Part of a small language model's weights.
Size: 18 layers, MLP 384 squared ReLU, vocabulary 4096, 3.45M parameters.
Architecture: untied embeddings, normalized queries and keys, value residuals.
Each number is 200 + 20 x the weight over its row's rms, rounded and kept within 0 to 999. Layers, rows and columns count from 0. The size before them is the row's rms in percent of the matrix's.

# up: layer 8 MLP up, 384x96, rms 0.0802, rows 195-211, columns 0-95
# down: layer 8 MLP down (transposed), 384x96, rms 0.0802, rows 195-210, columns 0-95
up195,088,186,178,190,211,240,218,184,210,185,215,225,182,210,218,204,219,209,219,198,198,228,215,212,185,222,186,213,177,183,181,210,219,191,206,236,249,189,238,198,192,205,204,208,167,130,224,213,190,192,188,209,186,193,246,185,196,194,222,185,176,229,205,195,194,208,213,191,210,177,217,181,203,223,200,223,216,188,175,170,198,190,213,228,177,200,227,214,238,234,208,200,187,196,206,167,210
down195,093,182,200,203,170,192,209,219,169,206,209,236,206,218,201,150,250,212,218,221,214,237,206,212,179,170,226,202,194,160,205,193,214,190,178,189,197,216,235,251,243,170,180,219,204,196,200,201,158,217,214,204,218,202,219,195,178,195,198,220,205,189,186,189,224,192,208,200,190,217,196,211,194,199,177,207,224,203,184,228,210,198,207,200,193,199,181,233,166,210,188,229,206,182,234,222,190
up196,093,194,211,212,214,218,191,186,184,205,190,212,224,203,214,208,193,226,182,195,177,201,236,176,174,174,172,227,173,194,212,251,192,182,165,217,179,182,206,222,183,175,176,190,157,197,212,219,194,192,201,184,178,221,195,205,208,201,178,171,223,214,188,211,178,207,165,192,176,219,175,202,181,215,207,160,176,219,192,201,198,225,159,183,189,157,218,191,205,197,215,210,229,230,199,236,212
down196,095,224,220,177,189,189,228,161,174,213,224,197,202,161,204,190,178,198,215,210,202,237,236,182,198,182,194,184,201,205,239,230,169,190,199,224,209,221,212,178,212,206,174,204,231,206,198,186,183,213,167,223,185,173,217,206,186,189,190,176,205,211,165,186,205,225,231,193,209,203,202,156,224,189,163,180,179,248,171,194,206,208,200,192,207,217,237,217,202,227,211,208,219,204,197,183,208
up197,101,210,222,206,208,209,173,203,190,214,179,206,217,188,119,165,151,219,234,198,227,197,221,215,195,225,222,175,210,215,185,236,178,236,176,194,187,157,212,196,186,192,194,177,222,210,210,187,210,223,190,191,212,208,220,204,207,206,202,188,183,201,194,196,175,205,177,216,214,204,216,216,182,184,257,213,205,196,202,202,187,209,191,191,200,215,173,164,179,195,197,206,213,204,188,202,231
down197,103,217,189,203,199,203,183,185,194,181,202,170,196,212,215,212,203,197,202,198,182,211,200,209,195,181,170,220,181,191,202,186,240,177,209,222,154,164,188,221,209,199,178,219,196,245,182,219,192,209,205,243,188,211,150,198,216,184,147,197,196,199,178,171,240,201,238,200,181,212,179,219,197,198,179,204,181,205,200,201,199,192,222,201,230,214,223,200,232,169,195,163,185,157,216,197,204
up198,089,226,204,197,210,209,174,220,179,205,210,178,174,194,211,215,180,205,186,187,231,227,195,190,200,203,175,185,196,203,188,181,209,230,208,211,195,170,172,199,194,240,209,237,218,210,212,177,233,170,220,188,231,229,190,172,188,241,200,195,197,246,184,150,192,216,195,177,166,231,181,192,190,209,199,172,188,211,193,182,226,209,197,217,160,226,215,185,191,181,175,209,180,216,176,206,184
down198,092,220,141,203,195,244,213,214,208,173,171,200,206,182,221,201,225,190,200,219,210,143,191,222,214,173,234,204,208,226,222,166,199,194,203,220,183,235,180,180,236,175,211,194,158,238,175,174,189,220,199,207,222,202,189,194,186,219,207,209,222,197,171,187,222,205,208,218,205,193,197,225,182,170,195,187,225,235,203,197,193,189,202,221,192,193,195,220,200,203,209,219,171,203,198,209,201
up199,091,229,171,204,189,213,214,213,207,170,170,181,206,191,202,197,179,196,207,186,225,206,233,179,190,192,215,196,223,190,223,201,164,199,209,183,196,233,189,191,183,206,187,200,180,173,141,189,191,203,209,185,194,181,210,220,161,216,191,203,189,208,177,202,180,195,183,205,190,199,239,197,207,215,215,244,215,247,229,200,215,204,184,158,184,208,169,174,208,201,140,201,183,174,195,206,211
down199,096,188,196,218,226,195,165,211,211,214,198,211,220,209,189,182,201,187,189,206,223,198,212,185,182,200,186,199,214,167,213,184,211,224,165,209,207,232,190,198,207,169,227,222,214,243,212,194,199,190,184,202,207,229,173,178,176,199,178,187,234,198,168,195,161,175,224,206,196,220,197,158,219,181,188,162,186,226,207,180,213,158,156,189,212,202,230,211,229,179,233,163,194,197,205,207,206
up200,112,198,197,193,174,190,188,187,202,226,193,241,224,211,179,177,176,201,237,216,210,190,189,180,199,228,206,177,189,223,207,207,162,253,206,222,195,179,206,159,212,201,200,207,204,212,210,156,206,216,195,225,187,171,227,224,166,194,210,180,233,207,175,178,179,192,199,208,197,194,219,235,162,175,203,224,225,165,205,218,242,214,185,196,222,212,201,201,186,217,195,182,222,214,198,209,205
down200,113,209,232,152,204,232,190,161,220,195,197,211,175,185,217,203,190,221,210,194,192,207,235,194,243,182,191,218,214,207,190,246,223,201,250,200,208,188,177,188,195,210,181,209,194,200,207,193,177,206,223,154,199,166,172,213,233,201,233,192,178,184,232,220,212,196,208,211,199,194,192,200,245,185,207,217,179,181,198,234,198,192,197,203,196,245,219,212,208,201,220,208,209,206,196,204,168
up201,086,194,189,208,206,199,204,213,191,203,195,223,151,202,208,194,210,203,218,179,158,204,245,192,195,214,194,232,196,198,189,233,215,195,202,243,202,211,225,213,196,153,216,162,177,175,235,182,198,185,179,173,205,157,179,207,201,204,236,217,241,213,225,180,186,204,202,203,184,222,202,189,191,225,191,191,215,180,206,207,177,215,199,222,205,160,204,237,240,194,194,174,207,198,204,202,219
down201,088,211,231,191,169,167,224,172,195,182,228,198,212,203,198,225,182,201,166,207,214,184,212,191,181,186,192,169,200,212,202,195,199,187,181,180,188,199,191,187,168,208,186,187,210,208,145,190,198,217,174,189,216,207,183,227,201,197,188,196,156,191,182,222,199,186,215,176,200,209,195,175,190,230,191,185,214,216,183,201,180,178,185,197,192,209,186,175,190,196,175,197,228,292,201,196,180
up202,126,178,225,236,178,226,212,181,190,193,187,176,214,222,194,205,190,249,223,190,192,195,196,193,198,156,188,182,194,204,224,231,166,221,185,210,203,170,213,190,184,219,213,196,228,193,212,175,179,185,165,206,200,229,214,203,170,196,176,212,169,234,181,184,197,190,168,183,172,205,215,190,170,199,213,212,189,179,198,174,212,209,224,184,229,219,230,176,203,180,164,202,220,173,169,204,212
down202,118,194,149,204,183,187,220,181,196,202,198,218,183,191,186,215,209,207,197,192,195,249,154,211,205,191,205,175,208,218,204,198,176,195,233,165,211,186,171,174,153,218,203,161,229,193,232,185,175,188,197,212,186,193,226,189,185,229,203,220,185,198,195,216,182,212,215,241,192,225,223,188,190,211,162,224,202,190,228,200,207,226,179,205,195,214,199,172,198,214,183,197,202,244,184,178,184
up203,093,172,231,218,151,206,190,208,191,186,136,186,190,228,230,156,185,199,187,160,228,198,204,234,190,222,220,182,182,194,191,191,218,206,197,208,165,178,218,217,210,219,193,176,187,180,197,164,206,164,207,210,189,247,193,212,176,193,182,215,193,209,167,201,216,177,198,187,197,204,168,178,219,218,224,202,190,189,186,201,203,191,196,215,194,233,214,183,205,181,187,196,212,201,221,185,193
down203,094,215,194,208,204,186,219,175,190,184,225,198,221,186,204,204,165,200,207,207,191,213,197,214,191,184,236,200,211,216,218,226,202,198,190,206,245,186,222,188,156,186,254,238,196,184,203,219,215,229,215,204,203,200,210,185,205,225,188,230,219,223,243,231,198,194,200,243,209,171,189,215,176,181,163,207,202,241,227,203,199,202,188,220,203,161,199,206,178,237,217,213,207,224,197,220,198
up204,104,188,197,210,224,226,235,197,182,203,204,202,213,201,204,230,192,208,244,171,221,191,227,202,201,162,189,183,157,196,217,188,176,214,223,262,229,191,209,170,152,197,207,211,214,211,210,216,217,236,220,213,200,195,169,218,165,205,203,189,212,209,210,237,188,211,193,207,223,180,215,251,184,191,212,210,196,182,225,191,185,203,197,216,211,182,186,185,230,185,183,208,204,200,176,205,206
down204,100,200,191,181,183,170,211,169,214,194,162,224,210,192,159,181,218,187,201,250,182,217,182,227,227,192,196,205,225,178,242,188,217,200,208,197,213,226,205,206,202,179,200,206,203,200,183,185,165,214,174,178,198,204,173,226,222,203,180,154,203,202,181,222,195,203,216,183,183,203,161,177,225,184,239,220,156,191,175,185,209,212,196,202,192,199,201,236,179,172,184,194,216,175,211,189,191
up205,089,176,200,181,219,159,187,184,181,227,206,167,206,204,199,224,175,193,217,201,170,193,220,195,224,168,223,234,181,198,188,157,191,179,204,213,190,183,195,193,206,197,207,176,178,206,233,193,191,188,219,236,198,161,247,191,183,202,221,181,216,218,198,212,191,219,188,184,168,166,201,188,237,212,196,209,219,197,210,166,182,215,250,212,206,194,181,185,240,177,212,198,198,199,205,176,201
down205,093,183,207,208,183,159,185,200,191,178,240,215,199,193,211,152,198,189,189,210,191,190,192,189,175,210,241,186,209,187,201,198,217,198,204,190,160,231,196,222,185,168,195,165,181,203,195,172,163,215,222,202,180,219,200,189,177,168,183,217,225,185,196,226,204,217,175,213,201,223,220,179,231,191,201,237,191,184,206,189,186,196,228,184,185,197,207,174,163,216,173,222,245,179,214,219,184
up206,097,227,192,210,211,207,232,155,170,201,200,203,194,196,219,194,208,213,178,201,186,186,171,187,178,203,229,188,171,189,175,239,211,218,218,223,200,196,209,190,141,230,202,211,196,188,190,216,201,185,188,188,175,189,222,195,181,188,200,203,221,180,208,226,209,245,194,213,202,209,235,176,214,207,195,241,246,243,186,229,204,200,213,178,171,222,213,198,188,216,191,175,178,222,212,188,195
down206,099,185,231,233,205,203,227,196,194,206,165,172,222,216,178,202,203,194,175,203,195,149,185,178,192,211,201,195,193,194,186,211,191,230,201,227,198,152,207,241,225,171,212,217,216,211,197,198,219,215,210,200,212,230,170,223,177,190,198,229,233,188,202,225,229,197,239,219,192,195,190,171,187,188,189,188,231,189,204,207,177,182,250,193,195,196,209,217,236,173,205,221,200,205,220,219,219
up207,100,186,212,182,219,219,195,177,181,232,209,185,169,222,212,211,230,186,179,190,216,208,240,191,224,202,171,201,215,200,190,162,193,201,191,207,187,163,195,189,199,221,217,178,173,218,198,172,230,169,183,188,187,202,222,206,180,186,148,220,195,219,235,202,206,183,170,209,246,177,217,189,189,252,193,190,217,213,183,198,183,180,220,230,196,198,189,185,221,165,206,209,201,207,182,207,189
down207,099,187,209,235,209,217,172,175,174,213,233,185,199,199,182,183,211,215,205,222,213,226,209,156,207,207,184,184,221,172,215,205,210,209,201,236,215,234,197,188,228,218,209,183,214,170,182,170,204,190,187,209,186,157,193,183,179,222,178,193,179,185,189,137,194,177,186,204,226,186,165,194,199,185,184,221,222,220,197,203,226,226,239,174,200,216,208,204,199,211,212,216,221,203,179,215,174
up208,091,238,221,190,198,199,207,207,183,194,168,178,234,244,199,229,201,252,196,217,220,178,202,180,276,194,192,207,179,162,213,226,192,207,202,208,183,167,208,184,197,195,228,177,212,226,189,200,201,239,225,185,231,211,179,216,204,204,203,193,226,200,224,175,205,183,216,196,192,169,202,242,208,199,197,190,202,202,201,192,189,205,205,206,197,192,187,180,223,205,227,189,187,176,217,188,185
down208,091,185,204,215,210,187,176,218,236,173,216,244,201,196,205,209,219,219,187,194,203,210,175,199,201,218,202,206,192,204,178,205,169,235,190,155,185,214,200,201,198,189,260,188,201,206,205,230,252,209,204,182,169,189,193,210,197,216,210,183,222,216,181,203,157,216,174,224,211,199,239,186,200,190,207,210,209,202,181,243,219,193,165,220,192,186,208,172,173,197,234,204,218,210,187,179,216
up209,109,185,230,203,175,162,189,211,188,209,187,221,202,238,189,174,181,191,221,227,212,171,204,221,194,191,223,223,203,217,188,179,191,184,213,231,191,179,222,199,199,172,183,224,179,182,207,172,183,231,186,183,183,199,200,163,206,208,196,201,173,180,206,196,198,212,170,160,197,225,222,217,171,222,202,219,178,191,170,234,213,203,222,181,202,215,197,204,223,206,189,177,209,139,160,207,185
down209,106,215,200,207,214,188,164,216,231,196,202,196,197,201,196,201,226,189,191,224,211,198,144,209,236,192,198,204,221,191,215,178,226,199,197,198,194,211,133,188,241,197,177,225,212,191,192,214,188,219,209,212,172,191,202,227,211,154,239,170,219,204,186,230,206,190,223,192,209,210,245,180,212,181,167,179,192,232,199,212,208,186,192,198,210,236,180,217,191,183,214,201,202,179,202,187,215
up210,091,158,195,179,200,211,239,188,179,177,224,203,179,209,185,209,218,203,182,207,218,210,225,214,225,236,184,215,196,218,236,176,210,177,141,190,205,209,183,178,195,178,245,206,191,210,179,201,205,178,184,222,206,221,213,180,213,193,194,170,216,203,211,211,217,179,239,212,180,180,209,165,208,226,181,198,215,219,206,180,185,240,205,241,192,179,212,186,233,205,178,193,211,190,201,181,196
down210,093,181,220,188,167,218,178,203,219,213,207,170,223,205,165,195,164,220,182,218,179,193,175,179,208,191,221,179,212,158,239,210,204,230,206,195,189,174,191,186,213,154,232,189,196,181,226,184,187,232,204,191,193,201,185,218,192,185,211,165,224,203,191,197,180,203,202,160,228,194,198,214,184,213,221,211,181,203,231,213,201,201,227,209,199,242,227,214,217,206,193,199,201,192,248,219,173
up211,105,203,220,193,224,181,221,171,191,191,190,184,182,226,208,198,156,185,210,210,229,193,233,221,198,178,180,228,192,252,240,244,208,224,191,194,214,186,220,188,201,203,226,192,203,198,154,206,191,195,172,207,180,204,228,210,211,183,175,175,213,228,203,190,189,206,181,174,192,179,212,216,199,170,210,203,175,183,203,209,213,195,230,237,207,193,164,174,210,175,208,222,179,202,219,167,206